Weights of a small transformer language model.
Size: 17 layers, width 160, vocabulary 8192, 7.31M parameters.
Training: a variant of Adam for these matrices, 232M tokens.
Each number is 500 + 25 x the weight over its row's rms, rounded and kept within 0 to 999. Layers, rows and columns count from 0. Numbers have three digits each. The size before them is the row's rms in percent of the matrix's.

# up: layer 12 MLP up, 512x160, rms 0.0849, rows 433-452, columns 0-159
# down: layer 12 MLP down (transposed), 512x160, rms 0.0793, rows 433-452, columns 0-159
up433 121:485515489494487534473501459474470481481498466481498509530496490523505503479459524450496449542481489513517479500482513486503523517527522452509519516504548515521488510477497477445448507470510486509492507473536450465479536563497509508545480495487463498464511487462465548510502491501456544543499523489517485509482503499473479465532466498498486516476476507534519499505473503506480495547520464476506452503476488512448480508472511475488505506560503486489520497476488487501481471485563520
down433 124:477529503525461529507495514504504532480483509576477565544509512457484473534497526499532518470493542521498486545492495538533478427513513548490491492520475532476477522474513517545552511519506493527487488527504462505491513507495498496487505498480524486468509512428499508522529492473516500550485527480487524517503523519457455501498501536498521536514494510506471468481519470544463460487473480536491511507492499485522470482496501521496506483501506558476514515496485487459520510509486494
up434 098:490463528467491514476475489499493453507478468506476592466539550489496482479493512505505488500511471503489529504488530538499547508522540503518509528476538499489484493475524476508514512505453509493528457504498518475545488501445505535486490517510479501504522478501497508492526546440493511518498543451493492493490517539494484489520473501555508483497509472546471508463487499505488497510515512534504528501484530437503481497521528483535501489502487472455450514502487528517441486485524527
down434 093:464503521543516543511528498526523484509457535500544511481514503532477499504507528497503531466509470489474485484462498532535459489512498532492495515536482487516518489478494509499507548518486500454501529490482478524520505437466513493499483502478452516477459461467460488488473522492486505470486497525484483501516509523481490502541497497525523521555523520492510468511530477454494509533519504474478463457483454514457435527496500444521525525470493519529501527507461497452488492475480470
up435 087:459487507499504503508508448510502479519518447486442496475506475519486479532492537516517482521493529487508482482477513485502478471491514496519492511515538516496444518501514463492498505504519527548557554499530505467507442508460469498486492482513550502467525522499479495494517535514494478526483507476494513475501512494473489455523485508498514472504550496502520506482534495502536514509508496491503551547516510444501516445493562457534484493540455480479535516523474468526480520485538474
down435 087:520495538491484503492484519507523517503489544515443485526472529509516448503493467453498493504516489511513487483503471526523536544501444484529523503476489472521520554488475515459499505526487528465489498532493479458507527485535520508493491520491509508504525542561482455471481492478530509508518515532502514514533523478488502522466515514491506519505489552532496512547484527534518516520498501490457488450485457550516481505478474555494545514456538523510490485477517516520490525469464525
up436 095:522522442460505526521494452507484508496508496529495495513511518533507469538495450503479498501532505493498534534471540491525536502475503491546537504473505502492525466458503473486452491512494577502535516508488509515496531498483493528524496491527475494483488476503495517507468547507530503548499510473475497449473532481494433494529529518507524488520504480498502496527510522505497538522537524489472499431468542500508493515470497501494500554547491510497508531531500552516503497465497542
down436 097:501508481495529494503500510464549547480471499543504515478501471532524486525524547488481499490491534502502506530467502533519506458501483516483550513526458503501549505524518523502520515535520479460531534477533515513513514484520506495534539399524493485520519484487524474511486495524552456536513515494480488485525459488520507480508518504518482512483490470497499496482486483481495506501473471479467496524439523540484516468511480508486492505548443490494539468543483492487518480483490537
up437 106:494461511478478503492521472439497510496537472502496492499484476482518475534525515531507488477493503505456455516527507481499511473509493490489478501472477513499564460491494501488492495535492504539510512546536536465431515533539473496535503512503523486533487494511531509492499524525474507526479486537463492447487525554564520500515500494509464512507515522519505542458487486540509489487526483506493483483502550489510498487481531460493447499530485495446478479477492513482508447460515529
down437 102:502507504506460484498544515506546514547526484530515497504464514543481494470539463490486455484452485490528536535486468490476499523516502508497479488460519499484515456494553463512467524471500471473524508541493506447498489516544517465527514478453502545505523481514492495486491508525520510577485494554500473513469511506495485514513494507553543514469495536514476549472474467498511520500519486521478464471519492500474494500529484496468487461501501482515479467532487539500523491519504508
up438 091:482510465482489563515497425508446493454502495489500505522501522486489498503522526535478494492495490499525457523516502504481517505478541480443492465521503498511484539491550494488512533492511466498519490484498480462504474483515485502494442497510491499487528462495485509515527495512486486508528506533498503460516541499504501523503499483498520539503501529523537511500481541528519512556542522528496524467506543452487495540514566497483493492527504522527511538479508500539459495425519535
down438 095:506477517479511444509469495517474479481470496510512502469525500478496527509462505514498478508494467490512463449450546465487503464485482495543493478506534464521494473541498482507495471524520513518544497485504512499503528517547482546465536528511490492490481490467555517494468479511506505489524488468444539525507483508479504477523521519505483488456510482544483485519513487477493478462475470546546527482514508552534518466490515465539534483479526466503552484474477523471526476497509505
up439 123:524494490534464499522527431501476490523495526527520541514475545474497505539517504455510484464496543512503482496497490465522533506466497471532509497499544486454497468472500499518555490480512542527488472534496542457459479475463468516534487453521479484518502502457482527488477503494465485556500496504506514507498498509520490516487479499501451481481487504513516510488484471496497507507538507484503480490482524454514534484458539504508461517485485541506506507525523510514454541499570523
down439 130:510504513537491530515538540516540513524495483487480476443485504521517499484464524507482491506472533495482505518518520475510493534475528496523510486484487495523476525501473440531490492460550498518506431495479464533543505485475531510537495542510485492437560468521481484526518510482522481514477481508513491481524527505485451511496489465554495462482524483476522515501453490476487463518477512520520462517502506466533470500477519542491501523484497493496468492507515491452438484505492499
up440 101:480526505497521490465547508508518481486526477490467563528463453501503508510490484520453486485472454494473458532528540484486551477504510481499494573486469475459460464523453508518536519531511521527547531504503535518464524493503498484520479493474505507513485483475500520456535506492471496543475502482506521503502509447504484448498519504530486533519537510509482501492519521516508502455466467491563507501513545495515487451471502474501506483506509508488484459495494495502526502481503496
down440 097:489507494517506512503489502473489456549451527496538484457575533491518520482478511499516534484483539491510508542470509527526485449495497515491483462514498512534502490526548437509454494481506496495446519505469516519528489502513521497527552499491536499473479498532483497481507479504515487562521548518502499510526479485530483478508472513492456529442485487492503506494496468492485508551512502476480481481516504487477530473487483464508475521483553461496474501475516507485513532465530474
up441 091:535523478513516524517515465501527493506522510571503560483510475436503517517467527521485505515522530530486496486521520485488514511483497532541460560466495508427474504522469500536482488464506533518491497501469456471494479519533472516515514491485499494487511491498481464493538470515511524527515488513498527502501518492466466503515491568504492505475485514507522494451460546536494482527466510506528504490504533486498480454459517511472478504459499511526488529489481524509499553490508465
down441 095:503502485504529521470538464495485476526539534539520473504500472495505488502507501529477521489484446488514498520480513512505567526513452527481485483566494471471468507509462455537495545513529513474516487509553479530470524478519490502459514554502485522477533482474496469465487531456482476500490513463537529526492536526501485529546479510524509494488463475506454520464493490526520517496464471498514509531516514516544470505498498485496462542491478515485488477495496513533490481512537515
up442 110:507530488518489512524508465492482478470527485508523510515524535482494474488487500532472521473482519528523456543483514505484498477485440510481501507504487486450501520523492499489478467525537487471538500498480516485481481518568518486497529481481487499460511484476501471480518460476495505541518531523463490459527549508493498488438507511515493524477535463511487531520483522516509487540499456475522515483476513498485517514493479483488507531460458494488487494546564428514463488443505525
down442 110:504470481511510513512524468478521539521541499484476451470523474516540517545470480513511488482559507491498506514448499495499543516501512496450454535526492494491451457505476491539514532542470497480486510521523505505515523477484467505451542524509463470520526526484493534492484563499531508485527481483521499506517468496525520513509510480496471459442481498512511525506483461531470492503557520525470491482543545525497491474528546524497509511491495491494516493510512497512514500525452500
up443 078:458553524480451463491495522489476508539495494494484513479471479486495527475513556476517435475521492462502521534472504518471497495485526506529495540480530492455520484504457533516458470485487518505509530486495510466487476495526498498525515463530507484501490499485481516489514526507480523499478549477466465470486531505485478500485471494506500523484531498497464519493535552501504507520494472475543456481459520517510505504533496496491422520483526545450473531473480469531529495480521501
down443 081:534470509526510541500488459472491480495481477530508469481481508498498474542501465485483512481508472479453490540511488478506476510525559461452527464473500509508511487494513478503478483486494541491482422485534530489461469510473457459484480532523528501528464524519482473505505512480559460476522477503475488454511513533497516491477497497491518490485463546453500534507510514492509491527502521471506496520494494556477485489495478481503507493470519485480478551519508478520496468520536451
up444 101:482482496504475548502528485508546473510504505521474530511498499523540472496514494496501485488478487497516496489494513488503511487487510520566461482470522499530525507474524488480505500470460550501568489521553462506493488501465488532526473490586529517487516487506490520497509553496493487530489494515495538443521499500510492462461498498453477453491527500513499500528506491500517497532482469502530529494503518447529541504474478516499507523579471475505531506527523495521519502455507474
down444 094:487503537495526485524500504511538526499512493494512492479528534508478456491521546514472502527513464490488538452472488508494438504485508471497505510497497503507537474523533504505501503479535459526534520520489490510522477486515515491565469519460465473506545509492507548471481490492526491463492507496456527544477487531463482478493523475495524499490501490497452489516449523495544510501477489481517493481508512503514461512578467473556533526505526494481495460503507548482546467499532513
up445 089:551534508486529484505475476490467498540518472522471516475500529533480477490479494476561507483524477485483482540479506510476503538493533480489558522503494475448521477498518492524526480533524470477513477518491489454515530490453473503482502496434484467519501519526465500483548522493505502523486495538505474521499461495541512475474463534543489499500522488536471545486540443492520498510490484536510541504491469497513483482524524522461498526516467460472498469467512506524503489507490514
down445 089:475502514519533504485500456510464510487500445531498476521484490510520539502498489472462473495502559523525495532519493504516473473441466509485496515495518523507518499479507517521511507501535575535493491520498466471455483513537509510565522531524567498505529496518537484485497491527503522571499518476496520464511531478493484524465470494506461505497509469514529496520485523496458526517514505496496474508510493477521537488471470514466488469514462516546472484482480509520492542535470481
up446 090:463531506506498505457533505484518446495514514493449521520448519497517485482491503477494510525483466551513491536526505502508475481476484524492491482525556531511529445491524499529482512519492541523482542487527487495505484475523505491545508510524543470505518534478509527473506527477471554504510550499491498476527535505515467509512496483517535533464554528472461537515485524518521485528529524501511524509459455496456489513527549469505519491495500513512469515484495508529443491489487491
down446 088:540508495510542516546417484488503533460507489518543502500501503501421505489494492540450527529502530509490484492501519501474484515518500478531540499491454500482531501559482471508507490551520521526489486527520503511519489502523497482539500505480492504477516501469515485513492464539482498546462454478532507515520473514498514499477506580515493501564481485491558469519496515478463472501487507507514500535517519475496484482507455471475485514526478484507513487484489505490479485524516522
up447 097:473546490489468516498532491501501524553506452513481523455494505498507514528467493473452508501477529515500477482530524469479510499500497503531519486473552465558496506489507538512484517524539497523548519500538447539508486521501495555510503473565506498496482504480478504503517518503473467524477520468531522484501540443485502466451506509449489484511535512481503513515512458478504486526481430537487499470518515496524502475478504477509490512535471496492532522504530504496487516463497475
down447 094:469501506473523493538476484507521460525505499505486454502544499518436442510534499559444479515521475479535492432490483487528496502502503522537492533510529466512493500514485424485479515513475521523520486484526459491499474489471537494498529520510537515470525482508502498468496489490502496448484468511507475476468479494494488484504514519513485479544501491511488491473491537474494483538507500510528505511531514461519489490492478543486545529503490561494526474526489564511516490506506522
up448 079:499497533480469485480493511499551448540466475506501522467500493510471507514508501565525485498489528467514475496479523492516495495496493513496464502519506499493496526500534507527512482459496499489535501467550470482504473493532485524514492464530547488531482503510510533480501501540458489566545520479490491504468501509490477489487441521479482458514504490467529509512518459470534467517490517458512503502527546473510495468493502504549443513531487513466524492458500529497512528458553467
down448 082:538511513502494483528489537506484553452518539548442469525493528516495461467499520477510505546513450540506486498550490508512453472497485478512482497497517499539476498495482494452527532541477491483472542535522546519519504486488522455517465530482485502486550482510475530521474502484507491538486480504528497488503450522489516497505489533497538501514496515539505478492502553509503498462498513504485497533507532519524487529513547497513515465487504536502547519524498526466524470489470470
up449 096:520550478520469496521502488517502521474531456551473534529514512489454547476469477456474478499492509512477486496490538497464505514504522497504487462512492465526536486466525519479493515544462490475493504486501509470505503504521520553477487472488504523493451503506459479496523519453531516490479529496524464470563515508509473519543489471515497542480466491469499500460483520541493502483501459549523497498452490501472527523503509470458497496526511464507498474530487520483453491476492538
down449 094:487472540473473523509546566537523477469473517500490515483520478509491453465497494536530543467513519484461521474523496503523520480519509513545544518543553488507506511513511494460497547510478487496475493509471486502521473473464484445518474473529484501477518481469506498527478503516534492476475490536544530497459516500493490472528503459543475527558527500497537524528497520464510493514487505506493513508481479500500484543509499509553504497460523535491458507463520489480492528490502486
up450 117:468497511520490521478515438509479473497524511507518534527517515541467511500481465498502447504505484514483447543470531487472483519470447457506505508477559451499494491498479500476488487500510525524508513468549504450509504535528518551523492490461463503459470503468507528498485483528554532526466499509501514495534504500544503495512483521497515482510468487475470566543520501501490485513491513484511494479483480475470520494488537518486484540503522532491495539483489518475504501511559533
down450 120:471471465525543512476515490472498497479534458494444487521486489504504517524512480453497491513536508512512505483534471495459440498531528482481534482535466517518478480483528492501511497521539475499547466525476469526469489460505512492502499559479438493541501469485516501466507478468500475523524519527459521493449511514510467479463506491500546497458513506502488491511519530498494544490480482510511491484516495508485470445489531484476482484525471465536500498512555502530501549509504508
up451 109:505490517486485509512530497511498433497504488512496541542498473487475526530493517535539502495509493534494507540518505497515562480472487502529496506509531505489497493475481517501484503519508498554523488472502506502500491492518441526521485458541529535509504535530446542458497501476457511539491532503479516477472481532541481480490490510522467527459539517521510523522503485509577474501511522495529523494505501482502532474514550467523464504482481517498454563471503495517499523455522510
down451 101:487520496527462476501430509543501529489475503518535496497504536525483547497489535500479494567484488459479489489520526476484495452502534473512515529504509474472531493546440498499502479540494521538461523493546494464494545508510528502475479508507517507489528477504526465504510475502462493525506473514489473533526450513516537483507544498537541518537511502466521504500494515467450512460488501483497495499479493509489478483523507478483479470453505516504473515476495485503558492510491553
up452 095:547507502476502470470535490480486453520482486518490493524486468514518536453510513481513472478508513532434490540466486515504502490460453442492481504484489444491525531510550526483472479529504503498548502549479548452481496487486482490494504506488464487476492531511463479520480469515518514529476491538520508465503501519527480535489530485485526509489480510525496542509489520499536529520495535489493501456462494481481491458458534480477506537439529482497527513498515494506505480494524503
down452 096:483473541481448514531508506520514493520441491482507539419500449473587492498521498504500485479498489501489470510536503495515498495506526519514484491506522510482512499505505537503524522485502511483523501500462511471529507530550493514515511471495493511515474429497472533511452487486506484536509509493482472496508511478492554419462444499506477509499522490491488519515515498536507474536493465518487483517472501523494507471474535467493481532502490493534516463497478510497506524456523524